{"vocab_size": 8192, "positions": "rope", "extras": ["some layers without attention", "local attention windows", "paired heads", "gated attention", "capped logits"], "init_std_o": 0.0}
Each number is 128 + 32 x the weight over its row's rms, rounded and kept within 0 to 255. Layers, rows and columns count from 0. Numbers have three digits each. The size before them is the row's rms in percent of the matrix's.

# layer 7 MLP up, 448x160, rms 0.32, rows 113-164, columns 80-119
091:110164097172166099145141105159128121146127122169138112078109135203156075113143135102149129185124108134094173160153145118
105:108160120148136148105123097070075074096141148109160155116121058156103187066133125155191121134130049127131063126119129139
100:103081111084153173120132164130107157117131097089081203081035146207117115140140154123171156151135138149106159122115122130
101:117122192119166164173084140147148096090138123161115109086130160192105118117143159138090086139157123116069137176183105069
088:091152073132158170168081159151104156108090074097122170120139117152119149095145122163145112127166174158161149158185196121
100:153174131089115116102190120151092141126129117087098188122146084110125160104138131085149122165095106115141064140116160242
103:061148079107147146139138126108125144124111132147130115122069065147145117129105077146126127136118139144108122134088105133
107:188140086112143183147104129124177135196141159122121163181095137054119130148199141167118113097133167116157133066096098104
098:128152129168166035088095157114148108188144145175133135192126102108116097083127170128104146170172149141078100104128173150
104:102159172211163093099138157068182136068121112051165004121137121115104108134174087172157169109144118114153160150125165151
105:137113117144102087131131127141144081123176109077127067161147059111113185130098126074167165168062098134158096151110139119
092:130078157155108144120110159103128133208087125097175163166135095133076082120111123138128081138199114047092104148055144124
086:144167095140078141144059172118123133107081119083085111074194103145104130165112160129073126130132140060105120114098070184
098:147132115143128150156114085122092165140116175101169131133108146146085138160181114122158108106129139183162110164152131141
106:087127111062052179061134148141158085090177175123156126077117179089115110100153114099144106086119133143109141141078090089
103:104134115139130193120101088122121096143126121131144117178204122084130138056094162115132137142127107070170114130123125102
097:155131132096141201166126183113106122161165103161153098146178127142054118178126122062127164096115167175158075143152179120
103:098131077159116153148084098081218209145086136084129210166198155166148189098165130174144137150121154174132108143168070116
100:101106114130139088134157188121095157095122109155120093150135202108147129074123141085187112126193162112146151120132177127
102:106076094115098167164108096171128101141183153098155119105146080094122120127111141129105121189060175156121124153132091169
097:071130112160083173138113098098106131117124143133070152131134163118132159145124160163162097171160190099150134181185121155
104:159117160160074149137150176067163119120108167115131149124174184125121101153152178120080103121105092114107184093173115099
102:178181080145113064148159109105173132158119105124065106171112097107140128000121084101109102135051122082111101120146121095
106:135159151121136126134147028095111142118104128146073159145180179074112159126146160082175133141176138119100090145111109084
095:114151140086155146121101141145100092138178111143161164112181085195082130113157166104103098156181141108176117102091042139
099:167072068120128145101123173111114076144117141129145153062094094144121081090161172081098098125165119082138196172154110213
115:161109131079098163120076100099173135089113112096153125144136084122137103108133125202170178152123190103045130106142114118
088:098061078184160127159181115164137161125147123100086100096088177161192118150147148135172135114122134118132125100056177080
115:119107162107134143133115161137140053089152120087158093157117156186109102158117071108114135201140101107129087076119149074
101:105079108062119157141150161151110123163112120151125111159149160131156131131144152088087117153174180095090082160097140199
104:145120144139122072098083086106160114125138193116091117145150116156185176174072104178180131099121118091133116134124133142
100:145130093152119142097115109139179138136051104083119137105172104103139145120179159138138157140119124150076121141170110190
098:130182159134117117078119143164165136163059098131110115110100122067108129132123143131184086149086145101078149095096173180
101:125104160162165125184096093125111129096159130107167121115162101183144143120173110176061084148170130133099127177135136157
102:145099116149166110132206164144177107155127167083131087187093141081154140092143128150158075156156124152113116150130128126
095:108093151117081117126112085099135116096160117153222121127190135109109105100144154186089148110149147123146134164111134095
096:078148087116085092125119071096157160193102073130126129105119110061115121143092102157107145142052132180138148187181132109
098:179129094170138140179123057116109149161130141140096113099111152147105160144138123087118160172124173118104115127168151152
097:119114128149102135090150153146102077074138068122085084123164080122114165112103147101157113087080111109069134128126116155
115:150122095168119117160148138121068109162133148146133167134151174076133138147165098090161159144135111083107149090082126091
089:166162072080109133079144132105160157125178134101157150144135118160108089146134126103107104115055102176148107131167150255
107:096205159105128140104141116109157094114125126089102098153132165161184096072118120122087104170130098149200132128161119132
086:167118113180124093111121156112142142140164152129160131147141128137173088121120184156123109116111164125125110107109123138
091:141117101090084149165160157123204117130093097094135139199098078124100078108171078154148151084129131077187101142132130099
112:155134141127173133158143125152092142113123137150123105161118162089061113129093161155105088135125059139109204189095190083
101:096192186082183119083165097087089183121133160143146157193120112160167120094181160093108132123124105134118162067125117112
096:142140065116126182114114132134125114120096184119174091112076188157084143069111171097124089102156169123131159146102111109
136:198121104140117123103142111159142124137057113114132153140122132110135164141094138047170104063124161118093115124094116105
101:150101135129105075154199118097144177139136166120119157075132127150118082113150109191188132125102109124146138064136155121
103:163107098122107103083170159163148146100147132127100140155095127097101078097166116094118113149082154150136138145114124158
104:116139154103103126117118143128162125138162103122115104166053133165215119127152115156060134076177064126085113116128147124
105:115077109153101148071081117154054119136164164144109193134124105161090145213129119118142094116190128155151149135150122134
# layer 7 MLP down (transposed), 448x160, rms 0.2, rows 113-164, columns 80-119
090:115122119104066060129119168155117085151142083117088175110127136148153031178149159140091169045148154100039068100155069116
111:159141138096168146132137165106082118111162119127130140107123166162137167149134117122118131123136136206174118167154092018
090:151117087133172142166144092134151120188089166092170137154158174126117079089164206135097123140104126126163109134155139146
102:138126112131128178122168129168118146134145118119120098165100131133102143166098132122085092118185171151141116147190137154
094:135098129115158117115135123156170054162144105176155111114111111133095070119163206130133087107046173133112132097109091113
104:129091153115078122167070074102143134133121101119149114125117121086181115079174133109144146162125122107152164125097154135
100:146126101139124099148113117160103117098140123139127118130153142128110115126150145126112117101168122132087169136145118191
112:124150165111126075116171154144111140138112146146084134118099124118114171103147067142154147123178125173160116105138134074
107:140129109071163148086056171132142142102155095156123143128089132148109151095150079111091120115102097111089133089112138103
103:139178145079154139117157122129123152147144150119110132116082151157181129114128055103133102049106136137148159155173149181
106:149107135103112145170141115131152070111100147134096166136139118182142135119102108147105114099170165105110127157146162173
091:131121180199105097143092110139071057149152127075156148144105121103131144126137147148136155110073113076093094120197161175
094:110158118183125098141133136087107131103084128150107085102110139157159147117149123090134147130070121143152203139173106088
097:111153167129182128140079152137125116114114164146138144101130155151153126163157091110115092147171146066123127130151159220
108:160159105114138085179117150153161144144152137176151124129129073131137167145126143132138079130128152154154198129108160105
106:158129184126088125115176161111141140095064140084163152178104142139088113157089133146173169101091131178113092142152159149
097:110098108197159239157120097135168122171149137098158067167139104154127086124105204140112135206091157130117171137121136116
108:126164118167166195185169170102118129132122143088155095070153122171183091144083151149124127174088114133125096184110161148
098:148077117125149159144070139106162049149096174165146156073142155114095176150137099138160125132118168113142136119137119147
104:136144113132154115188111152134168120128168138063129165096169120122094187171109142104162116120120142082149093150124103040
095:197169144153072102148125111153115139141170105185125109141150162106090085139112081124154076193184100108142160118129120085
099:129085121119132157136111177095121146164184069079153150125144140203149159079130149125108178149167100143088151144096090005
097:101106096181186149153118148147099099077088154117167173078126101135096176134145170139164147119108134133144186150080114143
108:224112112178101060128137108114085146041157145113168129164096193061187101112114129142112100076123157125182127129107134186
100:134071127102146080129166174114139123148157191104101120141150178139099116121140128127130139081157176114115077167094128083
106:118151122113126163181157096083154177142188154180127103137111116137114115121136127150126119131132115097168103099131180100
110:156075117136142128123130094162107100136124174075182139111120097166158105066125123148118166137096130129177143119084131138
096:169126135077158087099172136102129132179125144082106119087139106149141164181137116160151167137123190114066176126080153066
106:117096152122123151107194105120131090096162114086079157160074118135124116109049146145121142130120079091138083118096087130
099:106148155149156126082140127077140173146153179122139113069135149128139127130139139146110094110146195099136071172126113092
093:124161116147132140123173158125108154088098159132095136098122148149145094125100167096078138188083177095089103085160120160
098:117132155125190050092181088191093039109119123152086153091156143148065122178126126129176100116088115108107099140110106112
099:133051142125091125194169078156151133136181172123108178125169150141160147078154107159097137158110142078142126175161096082
106:187107075161055132130092144117135156146124119110154115114140144121097126168149062173160145130159131127093126154084147255
100:123214137140098159046115135129123119104103120161155201125155116086126135128136115081150103055158042114143097068119063101
084:111186109119105104102063116143145094071148108163145145127122154111167075093117137147166110186097124105111122112115167150
099:114142197138153171087100099214158123031120173097129172174091089127159132139116118170051079194113171136178102174130164119
093:133094114082078153054112126123157107084190106094155082130186148132169126114100079123149127119163133119153079089113115108
100:124179147155133132105095109106083111114091099117097160136128129112191079162073104127104142093168144095089080125118107094
103:206136150150096139110132147145165160206067079149061117174136125100084138129153144082154167157137135122135088129145128191
092:129099125148163144088121162132120083166119124163168123122143092063118164122109138165134111117127160139106131136144173255
111:167075113197123121149112145103160163186089124122151115069142054110153106163138117101139231075127160100075140034143130107
092:137154099133147114095128166102228153204089183175092174163115135103168152151126162157116148092118113099130094086177131117
094:112155133108101111090067153184093071115126079127126132098159152138195123112165168115141143124187133135088113165128078105
107:144142099153181107147124122121086118160155100123101116136170131147074105128078139119143112097177111148126140134160081160
105:100215093083180126166163141124074099145082160133141188121120132120123197117077097142141103081106166110190103189138112157
096:140150115133111105109113128113166141106162131111094152085122106101143115146098118100140143119147162157095095135099091185
123:084150124090119085084107146153123163127107093153108109128100130134133120095134108134103134146150059132099100109089116087
100:142141103122147120126132145158180116131137168123104062146141140105193127147065140090098150126148158123095181092106056095
105:089107104167129146088142128102112107152084109136067126130116171147108141129130108166095162166084066144133150113105155098
103:137130153154155139145134119150173082164096123122099136086135140150127071065090100169146158165113153160121129143101157122
098:120121093197176133155121140122131157103096085185142101053082136133211150108180192118105097093090082118110130123137140150
# layer 7 MLP gate, 448x160, rms 0.309, rows 114-165, columns 80-119
099:100145153147106135185122165173116160125111098146126137108093109102043105179126177142108103141165110086134139164109105152
104:083107157083139188123107125155108090120153125108170130110133161116106113158148125137102136017141163154166160140157154083
085:104151089189150152137149145156139188113115123170142204130106136092087143140155070126102128110123117172146153143134115081
096:143149136110105112170151127138162064159162162190119158140131151118101095152125091139179109084154158151169149149150103142
083:108125091078092120117067155116139114176170126145133134121132059209167098108071107100193118165137069141154172122122139081
105:116118081215145105120108115130109114049125098087157128106081154127112130130146174106123064166077135137129143149145092121
103:084186186141085129128097178206137146100157140168134107126111100119086128105127108124134114117098097159133161149156136132
097:141108129133083110080107189096071105227122149121154208145135134103092089101102160155147140180096135110078054099163196148
098:100080114179152100123136116125130182152110174193147162097169133080108118179106149171143116165104152080169160149096098144
093:129200093122180132075090087114127166145168103122148106128131104170144104118163111108114144128159141107149167068120084127
099:135117139130131102097024139118174134134116106143086133154158144068128176160103096112156173114115154126120122147142128145
092:103126169122186146167115079136131176168144117095127103181083088118098096114156147095070152081132154114103100134205157161
100:158181138144074131148102171145135146156139133134144145132133138156135165118147094139174165077133111167155121129168116137
105:111117122097154125135098199094146178146125115119098149167071160085110123110090131113109110111120136098078169058140148102
091:140130096121143140147101157103145079067182101144161085171153067114146157086151105092145111167167149113139096073081121121
091:130117154145139166090155140150137146169084053058101122159143138190100105148085204136127168145137164131139127158108104154
107:145154137158135180153124110065152142112161088096111118154161140201179142142198126092125110154152100123104173158081154171
108:129162134050138134094127119175180204125126059101144133116090116105167119121121163090127128129057186089163100157136116158
089:126167131145112106142122125092065110074111119138097170101120102117161128121156073142147105177115161115119149111170141176
100:160125147110120145109118175118132124119203170178130112125148141105106089101094071102141114136151133096186171131189100132
106:139118103127185091129099071117177164083146140127123119149091075157126181131239093185116082119162119161142119114067103171
100:100113095179132101128100145082100097161144076119148172112150071111119083132106093130152131151063110119135087172108073152
101:200057152145101164147119164211161099060167156202111130126080199161141118145102137125137092116080198131139156145115143129
105:100131121074084136172142164157127063088174137134094098137102120179134165145142121115106135175094187119112093123183141107
092:128171076122170104100148147140124090120131090100180140167108173111103153072140091129112076145107148115137089125115139119
104:132129111082095136112123165246109152097117134076068124119126060135098157115162120145128137137121152165156137057136086112
095:112063184157102115164156093081140126110078140163099113104127112099107101174182182084143126186063120131043136127076101145
101:149150160153109086111097100125076213094130160133114114137175115174161162142161104133161138093081135184118134172133117156
097:156150140151141113129070120116105189107155175153147110143086162106086148148175111113146142119136158126144129123139099139
092:107136130106145149092152152142114069113156161122141110163100101155177101146089031121128163134154091106074090134123153050
113:124152104116098079173176145147137092157134119140136121151132109123070159110117104187113040136164153131169116146148137099
107:167221080151106150141118142172181125101163150104115140121087142129159086096086123109093147155079183168104104131098134128
093:110157142139121125124141136128193144075161134155125116166055166131139161162110079167158107126137149065150140114092137223
105:091122125132179160145179161150109161094123191169079115179119153130154135142129093110109093116063168153112152121144131138
087:138116112097147105092102174094133077146173164105110144108072133120092177094107174151106165164169149148139112113116138184
095:114149168178149120118109112214118131136118153104116091174095085087179144107163126164079124149078178110156115149170122142
088:117101171176191141161074174088124147091081060108130059136103122098101077082118079118127109176158108085107094149157097144
088:158117151146128125177132138133166205114093129116091060153149168097092135063112114121143112146069126134120144163142134122
105:135141153169136145141095106100160093182125110159065169142149121143139162111102109138090098173070129172113075157173106135
095:077101089073151131119120098165132141062109123092092178124127095121116208134156176140101124139113188154117138141119073144
097:105140137145143102115137158142132106135179142156108095128166071152101189152155172127120105148160170137143115164131112128
092:130114134126081149144126155115148108159130126182111143152130109127156141090181112088092165152161155158084096160109123162
095:120114182072160106148104156156155146143190115110138146092112127185179184098111092129155174113166182182105109100082132174
107:147158128138205065155183090111084156100190176092094129142147141084065123113088163158141114105140131134127205150149096146
108:110092167148109139120103106139143121117151138190123124147128117054105104179108112122160117152134114114041136079151132108
098:151175073131104132164194157091106124143151088179152097123211141110159163134141096132147136151127121123157134128137097156
102:102092092152099123099103113126146125142195135107109096142159140072134152138149087122119152128095150062119178123128154125
094:126127104150096131092069134074101166136156111098093134170101155145099156122203116133172131124069128169150115145162162107
097:145157142119135089130062164087075159205162114174130140108113132175142099194126133102099105122153099165113087145133130179
096:168151189114122159154098138134126150132139104140158099156109137154176119093123108107102131130115153117132128114150110179
103:125149100120123099147083148107112125074097169159126048119175092087137206128142133134156178148118082145120158135113149069
105:133108129100175142141139111117139137088148151128181100184095116155091194073167141167105089123068168114085192111119110095